Each number is 200 + 30 x the weight over its row's rms, rounded and kept within 0 to 999. Layers, rows and columns count from 0. The size before them is the row's rms in percent of the matrix's.

# layer 9 MLP gate, 320x128, rms 0.173, rows 225-241, columns 0-63
103,176,184,164,228,233,186,198,220,179,196,217,177,165,160,223,172,187,214,202,196,219,160,212,176,201,152,225,142,266,192,251,199,187,209,222,156,171,198,155,233,216,204,208,216,194,180,188,202,149,146,230,186,207,219,207,175,216,218,194,209,206,242,216,142
095,177,166,160,224,156,225,152,187,211,187,170,238,222,203,224,197,183,233,236,222,280,196,200,183,206,245,231,164,196,171,177,170,163,157,161,142,212,201,171,192,210,238,174,171,222,217,241,212,260,203,195,204,218,175,156,163,273,251,243,278,215,139,147,172
095,216,171,260,170,160,228,223,203,234,223,234,231,174,204,178,210,225,192,236,261,182,179,215,202,228,167,221,217,189,262,184,258,223,173,206,202,202,215,185,186,195,195,171,198,181,177,175,203,145,181,216,210,195,149,250,188,149,175,245,223,267,193,169,233
097,170,193,187,141,216,234,196,192,212,203,190,205,153,180,201,144,179,235,237,225,222,149,238,231,191,229,200,214,179,172,214,212,201,218,233,199,180,178,191,206,173,178,274,198,193,207,210,241,216,201,287,217,127,174,220,166,210,217,223,233,190,251,221,143
088,230,208,164,161,141,237,180,169,232,241,174,228,176,203,189,228,176,208,192,221,198,248,219,211,186,163,207,214,222,170,168,230,266,224,197,183,187,186,227,223,187,134,222,193,172,245,195,237,208,202,189,218,198,140,178,166,175,232,220,160,172,196,221,192
098,189,249,229,229,144,238,217,175,177,141,187,158,161,206,179,207,204,168,161,227,229,145,216,199,221,180,218,213,231,222,222,125,173,188,197,181,135,241,186,203,178,140,133,236,201,184,230,222,207,268,186,275,166,222,195,185,191,216,188,188,194,231,210,181
097,199,191,203,176,183,157,235,186,200,188,207,186,219,198,200,196,198,179,204,190,211,182,246,204,221,251,182,120,197,176,189,171,196,187,196,205,171,173,212,210,230,191,233,228,199,199,152,237,154,205,181,208,234,238,155,222,163,216,147,199,207,213,197,179
104,196,234,231,174,203,207,166,173,220,210,199,187,157,130,161,194,230,192,184,260,211,197,196,192,207,197,189,156,199,186,158,191,198,224,198,174,227,224,251,229,147,279,203,216,180,234,195,218,165,200,184,237,200,190,199,200,156,150,185,196,157,192,214,183
094,232,250,208,215,271,211,202,229,201,232,246,267,165,201,217,207,215,246,267,172,179,206,217,166,222,167,177,206,189,223,180,169,220,182,197,228,231,195,152,147,188,196,232,190,193,215,231,183,208,171,172,270,210,202,222,105,240,173,181,189,214,160,245,184
095,228,219,230,218,225,175,225,192,189,259,237,213,176,236,150,168,127,193,221,203,221,208,195,197,211,233,194,163,165,184,202,214,190,179,159,189,192,172,247,197,188,194,127,160,245,148,201,175,198,216,186,211,231,210,211,186,223,201,177,174,221,248,168,175
107,228,185,226,204,235,187,174,192,187,205,226,199,203,177,201,211,212,222,152,130,248,185,236,273,239,201,232,182,200,178,150,237,172,243,184,171,210,231,204,212,186,212,189,194,209,209,237,218,182,182,188,175,198,177,159,142,222,255,193,244,255,216,198,226
104,202,155,238,205,262,157,203,164,252,181,208,212,200,183,190,189,218,162,255,222,190,187,251,156,203,179,187,230,264,225,213,210,200,180,148,133,188,224,211,228,233,183,214,175,212,210,148,194,224,200,228,227,182,203,211,213,151,218,210,228,230,193,181,154
095,168,153,141,174,192,281,204,212,147,179,179,215,200,156,216,191,211,131,147,261,212,206,227,133,213,127,187,212,190,193,190,158,218,212,196,190,174,215,210,214,179,203,221,200,241,229,205,229,178,210,231,181,232,257,141,183,179,228,170,197,147,202,138,175
094,181,184,167,207,212,222,172,209,219,196,224,220,188,172,202,144,197,178,219,193,206,224,208,188,217,259,183,177,127,181,165,151,201,153,211,188,191,170,204,245,207,175,214,139,195,168,219,220,165,202,186,229,215,178,219,222,200,210,180,194,218,145,154,155
106,181,177,181,234,182,238,205,194,208,187,246,183,204,175,206,207,172,242,178,238,194,219,238,195,172,217,242,250,231,192,217,184,240,222,148,184,195,180,185,258,109,224,156,205,169,200,205,179,202,186,183,201,208,259,170,189,201,198,192,235,229,162,153,243
095,221,231,204,219,225,226,245,216,184,188,221,211,165,190,183,141,139,221,195,192,215,203,193,148,214,202,225,235,263,198,144,201,206,175,220,217,218,188,171,185,217,213,214,209,184,227,232,226,192,217,204,191,201,197,193,170,161,164,281,179,165,246,222,170
104,251,226,207,214,178,194,190,234,223,248,198,186,214,165,226,237,164,231,197,215,201,225,218,230,206,197,214,170,193,197,154,178,228,184,230,214,221,251,216,191,184,263,219,267,147,204,182,209,190,221,217,175,229,224,186,198,149,181,215,180,157,243,228,216
# layer 9 MLP up, 320x128, rms 0.179, rows 225-241, columns 0-63
104,241,228,150,216,199,208,261,177,198,214,186,182,173,216,201,184,194,239,144,149,158,175,181,223,187,217,201,185,196,241,210,214,184,195,196,240,276,175,185,245,215,219,209,219,183,199,222,234,192,194,119,215,224,147,213,193,215,209,194,215,226,207,214,193
096,156,207,192,158,198,178,155,231,134,218,239,226,165,221,157,226,178,214,206,153,166,224,109,243,229,224,201,201,180,204,202,195,258,205,168,233,231,154,206,187,208,206,194,162,211,184,174,225,198,229,188,234,208,234,207,175,211,194,183,194,240,216,195,171
092,204,237,253,185,222,161,233,188,213,234,190,159,152,175,175,218,224,162,214,123,134,192,138,198,226,218,235,255,182,240,202,221,218,217,240,170,180,183,169,206,230,220,216,226,184,146,204,223,178,195,184,182,219,183,230,230,189,177,197,177,227,195,171,249
104,287,198,196,209,206,207,189,210,150,193,160,200,196,150,182,207,176,208,224,213,215,225,178,228,199,212,198,142,221,213,159,222,217,190,184,230,200,264,200,184,182,217,166,219,151,210,195,194,206,190,194,159,239,220,219,187,284,177,251,150,163,221,215,202
093,178,238,151,230,268,175,215,267,199,191,234,187,208,188,187,174,143,207,233,234,224,234,157,193,169,177,258,212,203,153,185,125,179,146,171,226,171,186,192,193,242,194,236,166,247,205,209,211,186,218,239,180,171,201,229,203,205,287,235,203,179,198,223,207
100,207,199,181,193,205,150,211,190,269,231,198,118,206,176,214,182,184,228,143,177,222,176,190,214,185,219,215,240,214,207,156,232,118,237,219,221,178,175,202,153,153,197,236,224,146,169,199,210,238,187,216,201,190,171,203,230,187,167,176,221,251,187,163,172
092,132,160,219,202,172,162,166,199,188,235,190,160,186,210,126,208,166,233,187,159,223,208,186,161,204,267,192,202,217,164,179,208,186,216,203,244,189,236,198,183,174,186,222,169,201,188,199,165,200,203,187,126,210,173,160,199,167,229,191,201,138,193,194,151
100,177,185,208,224,203,267,193,231,177,186,243,204,208,204,186,263,181,187,221,207,176,198,155,189,209,221,229,241,195,189,197,221,206,159,172,256,240,190,234,198,207,198,180,180,180,171,187,271,186,248,139,182,192,145,230,156,169,224,154,270,182,223,172,145
095,191,212,160,211,160,252,197,204,203,175,222,168,232,188,234,184,175,224,179,229,218,212,218,186,160,236,214,132,153,154,209,197,176,194,205,186,187,185,171,212,210,237,279,197,160,205,155,200,238,164,179,234,153,150,185,229,166,176,180,195,239,184,193,230
095,179,198,198,230,191,202,230,214,182,148,198,182,188,159,192,200,166,239,211,231,231,137,210,269,219,198,194,160,217,208,184,239,171,150,179,260,245,203,216,228,208,217,156,205,243,264,218,221,243,270,148,173,217,148,196,250,198,226,180,198,164,213,237,183
103,175,239,195,194,227,222,194,174,248,225,239,226,207,164,192,256,204,210,224,194,207,149,217,176,186,188,220,206,205,227,216,179,228,171,151,200,205,172,210,205,198,184,194,177,192,183,116,190,207,268,155,222,231,234,208,190,178,144,129,143,235,231,252,207
100,192,197,211,196,182,250,194,205,249,173,216,160,203,183,166,224,209,181,146,178,209,197,193,232,188,163,156,179,166,227,214,270,175,203,156,142,187,216,137,178,224,206,190,204,260,267,210,186,234,201,208,197,193,200,182,187,201,148,172,184,277,215,168,207
097,144,206,220,211,214,180,202,189,198,329,205,145,192,189,232,186,217,233,197,201,194,237,208,203,204,161,200,178,217,188,199,183,159,204,220,217,193,181,196,203,182,208,174,156,236,188,250,221,181,143,201,179,191,199,165,213,235,196,206,155,231,223,250,239
106,254,170,198,163,215,196,189,202,187,209,197,212,230,181,194,240,210,163,181,208,200,143,167,203,172,187,226,205,179,198,142,203,193,248,202,253,169,144,201,180,210,181,249,305,231,200,174,200,206,219,184,148,191,205,206,147,255,189,237,248,245,162,237,208
100,222,200,224,233,251,176,225,211,209,221,211,224,218,206,243,160,248,207,209,234,193,226,240,199,213,201,244,154,205,229,179,255,227,180,203,158,131,181,196,208,239,183,184,212,212,209,221,236,186,213,181,264,168,217,250,231,203,219,190,181,253,170,138,175
091,168,211,160,154,184,249,194,182,187,180,169,257,233,206,165,174,217,187,188,185,216,204,252,133,234,176,145,198,203,240,181,181,169,270,212,180,179,218,211,180,152,194,237,291,220,132,162,225,245,153,211,217,171,263,223,190,208,181,217,166,189,203,185,202
098,166,189,152,197,184,207,174,246,204,179,214,181,244,209,172,202,221,206,196,164,159,171,139,189,197,190,194,160,214,178,211,180,158,94,204,179,197,200,195,221,215,204,212,253,221,192,260,204,192,227,222,213,179,247,182,203,193,196,143,185,193,185,194,193
# layer 9 MLP down (transposed), 320x128, rms 0.166, rows 225-241, columns 0-63
110,154,218,226,233,177,234,249,263,192,228,158,118,261,186,223,230,193,217,231,213,233,205,149,208,231,249,193,220,165,251,168,235,218,172,209,221,165,221,203,206,253,187,203,217,216,196,233,164,195,219,176,200,205,207,167,214,272,200,216,206,212,180,223,199
097,246,190,183,237,248,213,180,257,217,188,218,209,226,189,211,193,211,219,249,190,251,158,192,201,252,217,195,215,230,163,186,166,175,164,246,213,214,174,186,147,232,203,211,179,188,173,207,180,132,222,202,198,194,193,177,213,215,152,169,173,182,194,199,183
093,217,187,182,195,207,219,193,271,221,153,240,244,187,187,200,221,220,208,177,226,194,230,166,181,187,213,169,253,128,212,209,200,197,234,233,170,172,170,237,159,180,167,219,239,235,259,167,141,178,189,193,170,208,218,226,191,194,235,225,200,194,220,234,161
102,165,192,248,230,215,226,238,215,257,197,184,234,158,174,165,187,163,228,175,214,191,228,209,223,178,193,184,186,267,231,146,219,198,253,192,231,238,172,215,221,217,170,179,236,184,245,228,188,217,206,201,177,176,226,225,196,222,211,269,271,180,203,226,212
098,168,196,183,181,254,158,219,211,238,202,193,231,229,223,221,143,211,212,152,201,206,202,224,156,196,207,190,206,205,181,169,181,190,237,206,178,199,189,218,216,214,233,196,174,300,238,183,211,172,224,206,181,144,220,199,196,232,175,223,189,159,235,268,242
102,215,179,188,196,204,209,180,207,176,183,143,171,177,196,214,174,217,224,260,193,225,199,208,200,151,160,235,229,179,181,221,243,211,247,217,188,158,228,225,221,238,202,255,240,186,169,247,194,215,240,203,194,198,179,195,201,184,190,193,167,185,173,173,148
095,208,225,142,157,236,177,203,159,136,212,179,165,178,238,226,175,201,227,165,212,206,166,230,216,254,226,142,174,269,179,232,209,192,160,186,208,197,175,230,160,229,193,175,195,231,181,180,181,212,197,179,229,202,193,180,113,194,246,191,205,176,224,215,241
099,186,198,147,163,199,236,197,174,198,209,183,204,241,206,203,167,304,178,198,210,223,200,150,196,214,170,150,181,244,185,224,262,210,238,214,223,197,191,245,188,219,175,173,187,232,234,170,175,208,159,235,165,182,228,209,235,233,239,203,173,182,241,182,164
093,180,222,193,180,166,187,232,192,235,212,219,234,269,184,223,238,240,174,239,171,188,161,219,189,245,218,160,254,253,198,136,197,167,231,211,206,218,215,169,213,207,142,182,240,212,193,199,217,242,218,184,221,267,209,159,183,189,235,198,207,221,189,187,211
101,207,203,189,188,180,191,185,196,252,268,222,146,226,187,252,176,192,245,206,199,192,198,189,171,136,167,189,220,176,223,171,190,197,221,191,203,230,164,188,183,212,225,172,217,179,170,203,186,274,215,192,214,170,231,184,224,186,262,209,209,214,167,202,196
100,140,199,200,243,220,246,232,155,202,249,182,224,177,220,147,222,202,186,207,200,109,158,214,238,208,174,261,215,226,197,149,225,223,254,170,253,192,237,230,201,229,219,241,189,252,205,230,227,171,194,161,246,217,209,133,210,184,214,148,196,182,207,227,224
102,250,181,242,190,273,233,190,151,195,195,155,156,205,184,183,212,166,203,201,205,182,160,182,198,222,174,179,212,177,187,166,189,187,158,173,260,155,197,176,211,176,198,189,140,216,148,173,194,145,215,211,200,222,219,205,170,175,125,149,221,182,189,200,203
097,223,218,194,127,180,212,287,228,166,192,176,279,248,264,169,225,159,212,250,256,243,180,214,214,205,169,249,165,195,157,180,187,209,188,204,163,162,194,203,174,239,182,239,226,224,215,201,180,139,198,203,185,211,209,233,233,199,219,203,192,207,154,189,173
098,161,186,188,169,194,207,229,171,227,174,233,170,225,199,204,190,159,225,175,173,196,182,232,176,206,184,209,199,217,197,257,186,160,172,220,171,212,200,140,183,198,167,130,175,217,180,195,194,221,160,196,187,293,239,169,236,195,138,206,220,204,179,231,268
108,214,228,193,193,192,219,202,246,179,188,212,237,197,180,109,170,197,228,231,217,143,206,237,170,226,234,198,183,220,219,224,211,227,171,176,204,193,222,175,234,207,203,219,224,140,184,180,207,155,250,191,196,209,174,213,201,216,165,178,227,206,203,193,248
093,239,222,190,202,139,151,181,204,178,209,251,206,217,200,201,273,184,171,177,166,197,180,159,230,244,191,189,168,180,189,260,220,192,184,174,216,131,215,226,147,196,219,230,168,244,182,188,213,218,211,202,196,167,168,211,188,221,182,218,224,238,226,264,211
091,201,194,216,200,207,165,171,142,175,244,203,189,166,121,141,207,161,224,227,180,181,193,214,224,173,223,227,156,202,173,208,227,223,231,179,186,167,246,231,171,146,187,274,191,203,195,185,215,141,175,188,221,193,169,222,217,207,261,222,219,216,242,231,233